python train.py --d_model=128 --n_kv_head=2 --d_mlp=512 --rope_fraction=0.5 --init_std_qkv=0.0617 --init_std_o=0.0121 --init_std_down=0.0121 --seq_len=256 --dataset="wikipedia_en"
Each number is 500 + 40 x the weight over its row's rms, rounded and kept within 0 to 999. Layers, rows and columns count from 0. Numbers have three digits each. The size before them is the row's rms in percent of the matrix's.

# layer 10 MLP down (transposed), 512x128, rms 0.223, rows 415-436, columns 0-63
085:460506413429525492520556530509510553425484515492508524527566480465474442458561509521478426540478491480474509471445462495504506544479479464530565509501542491447473515530491524491541568544541522
096:496513553480453443506499436502590472511513537502581497538518457537487526528515505578480438459477533516592542460545472512525475515461472556459489552553475536470529474504633491524502521492533496
097:524520468516573489510529413486465514530499472524495447555534544493417413489554504511479536470481494491432518551487527462554523501510481523457541420532477500559515512519505466502477536470474512
110:491530474526479542525564517482496504488515529503473491458454494545461501469450467512493560531538563456503472393467489457545555496448474473478459533523513517530431498505476481488522397453497550
095:491509526494467620454513538573543522518483460447584522471542460495528478529460571536462475454474524491431518510500473471555483419502494480475478530470436514530479538493480466474503508559433479
091:501484479565486531494418492510524499506408520534526421542478503520527477477500558456487509459495482507545463460569501527496545515422528377569483524487529519481544545582564537527485511538499550
103:563609506518422500492546569541487451461453372582522483506489507469511513485479498464504510466494523504493522396535511426483481481555520419530486457489484528479447489437553445527508493481467465
121:456509493481500504500451435475487514507539494487507481517520467470487515496457505507567503501515453414621485485499448436551554475527523441527545546547462496490514579525494556491610498495554440
107:577439545494485470448501493417465551474444551521505488506513490539444473533513451481500463462492430534609525544510527475545483497513447473540466512540535535523487503576449542589519456567497495
089:474464458504549520473512480537520554522490418529533528478561494477468485440476504530491539536538447554477492522545456515581485498576518485542444533495517508470579542564484539417479451436415451
099:550501465447530549474522532488555434517495478506535505549515477554566502501455524470496480534527542453520502467510513480478524515483449500479379521492538412575473490520428470505469450510514435
102:447476472440478460539496463586489506461567420471446483468472508552452486461539555439525451581476534464554482463500463514486503557519480432508504535534531519487504547477499507517431533494536490
094:512395463503436405545554459479516491527457461529509499555522524497482458466511523570537538391527550499547523549505559530507444560469499541533447458563472504481540577535435566511463468494483441
099:519479472574471479496530529569516424515544413473549455472484498469497520502497432500543478573401545536494524587478505531537497472528534515465539514484549521537462471509483483554511475472488455
089:485456450479485569537558457491494530492488470475536508467472425561492544504550593475482499578494560499504436510476482484521561473475520531562531522498506551490422527597448466464510513534569472
102:505481541489510569511499477480486467443485490477452452502543491535457470504481456474536421505522528505535566531475587517501424422574478541513488444519527562509430491537476497487496495604505481
096:461486500548559510525475497463528493513468494462529511449476522510490506473419454490489486490492495438539520518474472495406546504495447523483533478488531539407533561486475452524478480487506448
093:474501436507452526555481496499544504490529568475504484498578444413495469535519509520507441585523510627510450520530566528441459523546475522451464505472451505488539560508424538491457493474513556
107:457463423476473569563549419507529538540443530446476519533503474435474545485504483483500534512532548483477473550483443553454483488470455507550469440471464449483468521553525478477475483519514486
105:532576476560613522475486526538467451537610517513478478484507558520490526453482511506545520533488478553513447398495518508541551562489493421533449535510539519486486465549555521493469444566463478
094:495488512499464399544500489576481492505521483499516538433526504550443466396544531465536464504458419504539391521544393586490543508524538557529458454427515528502463480463574515476474411455536452
090:532436438532525532452491503513502514544531501508527493511544551500444476528531500536430476439531471480474447493561540513488560434541487504487537430486482513472433466512434509600489492459538486
# layer 10 MLP up, 512x128, rms 0.205, rows 416-436, columns 0-63
095:477602448437463491484525546521431480522531493435471488463526491491590458459537495422484521581440482568501493482504518509504476506481495451480490588466526534507506491539573491490541468454530574
103:500500543456470424470507562549520538471430566448593472476440545458593466450504493501486470570562494481569468452469533463520441492471537457502502543461531519539459523471471500473474496533468498
106:464465518426553477523503487437474512490500499495511581501551474480519501403488468501507441533627562424481408504609513563531523484471525526503499467453479510510510510533549472466433493529480450
092:544475545546533575484567494422500538487378494527547440506518480497506521526514555540490460457528502524594496497491535456489517495548378539450476474516488577524519469522480539433530515457509486
097:480561437480485547466508488516552549488533521450506522419511446499519489518498478518502428526533467479513527512468497486482519491541574571481433442473516540506550476478528491464404533474489536
099:495517501468493597467470468517472500478409539527538439562577477552456476453523510565499557542476485540456510502536500557482479525468459498507488505491470546515500488488479538464512466462516478
108:485549458505501459489493476469557439547514599541479494485551523472453536534483469494515470525431554539513557542481493462527457549498410501508544498519482494496560503509576436416497539496483441
095:458496496518505482497531481523500583511439449533478508508613492487457433528584485472496523457533460565483529530522512521588493440523506491497504455484530454508517516556507432539540508506495522
096:456562484464512498539449448492482543500590524463531474436492408506567504523461453500470497487489546553501423501447497502444518480476523471558549401457530473442538479491440431502465544566499499
093:507501510531382409485469475505415485501590546522470467581465483489461477499546472468474550451458550554548487476472480489519519476475492488492532506557500533499542397488506518521536499452466446
096:576519410504520535516479534479521504543444522491432435455514539480518462561477501476436518468540532544488494565529533442502517496458453511531555431447490535511505452522483499477502539501468416
091:439456512521546513477533476506450441501528537532459474460508487465480470568487536441554500467439537576539502497525469471461509560497548471519575470448501445501490430441543454490504554493533530
096:581475496518526530453437510540561516509495557557447489472605539453524471454532533486428505541513407502502530452509503472541479499512432510463489541479502408460494576531561547457456532448465552
095:554498503487498493475468499484496487484472514611503513502490525557481367491485537550482531533483464491501501482564549458523529537509516493481502440501481487490531501448466545502497449465446489
101:502496420471505537466497456576526513441530525488566463537506568572507524426529408535465503550491537494422491513506528464511470580411506554467530500507526451497482496461479585457491548438492421
090:476487462502521506524490492451507529495428498481525532452627537454489509506480534508494465527458476592472506522533396555469495496546464450512514488511541479526484523420549562464515452524494545
107:497516436455544524476457483454532522523525582543411482479546503420516459476547538452541549473457528495498541518502495505531585518495484510503520513533553447424580480555521489471525512544514508
111:492546511459507427455449484462473493478589511481475465454494458420590464514505499500536430465489485509497499444535557413553444554498488575500556515478469497543504523443450516469522530450491510
098:509486547516467509486519469497434528446464489521529483564565496519533504508531498462532496494581487519509432406438501448539466559441473520516471504503504431502487649516491561477513460485433453
093:490517523472473536456443522426510422504471512479574531488542538484514544511407525557485520433520512516534515552471452483497498500555513546501484552484456511478525491471525502510482544446538517
095:506550513473458440566502456434431521499468558483464467473425459390520497480464482565548546548501494527483571513558458461574485498500462471543505525492499518448510514486461417536554474577464519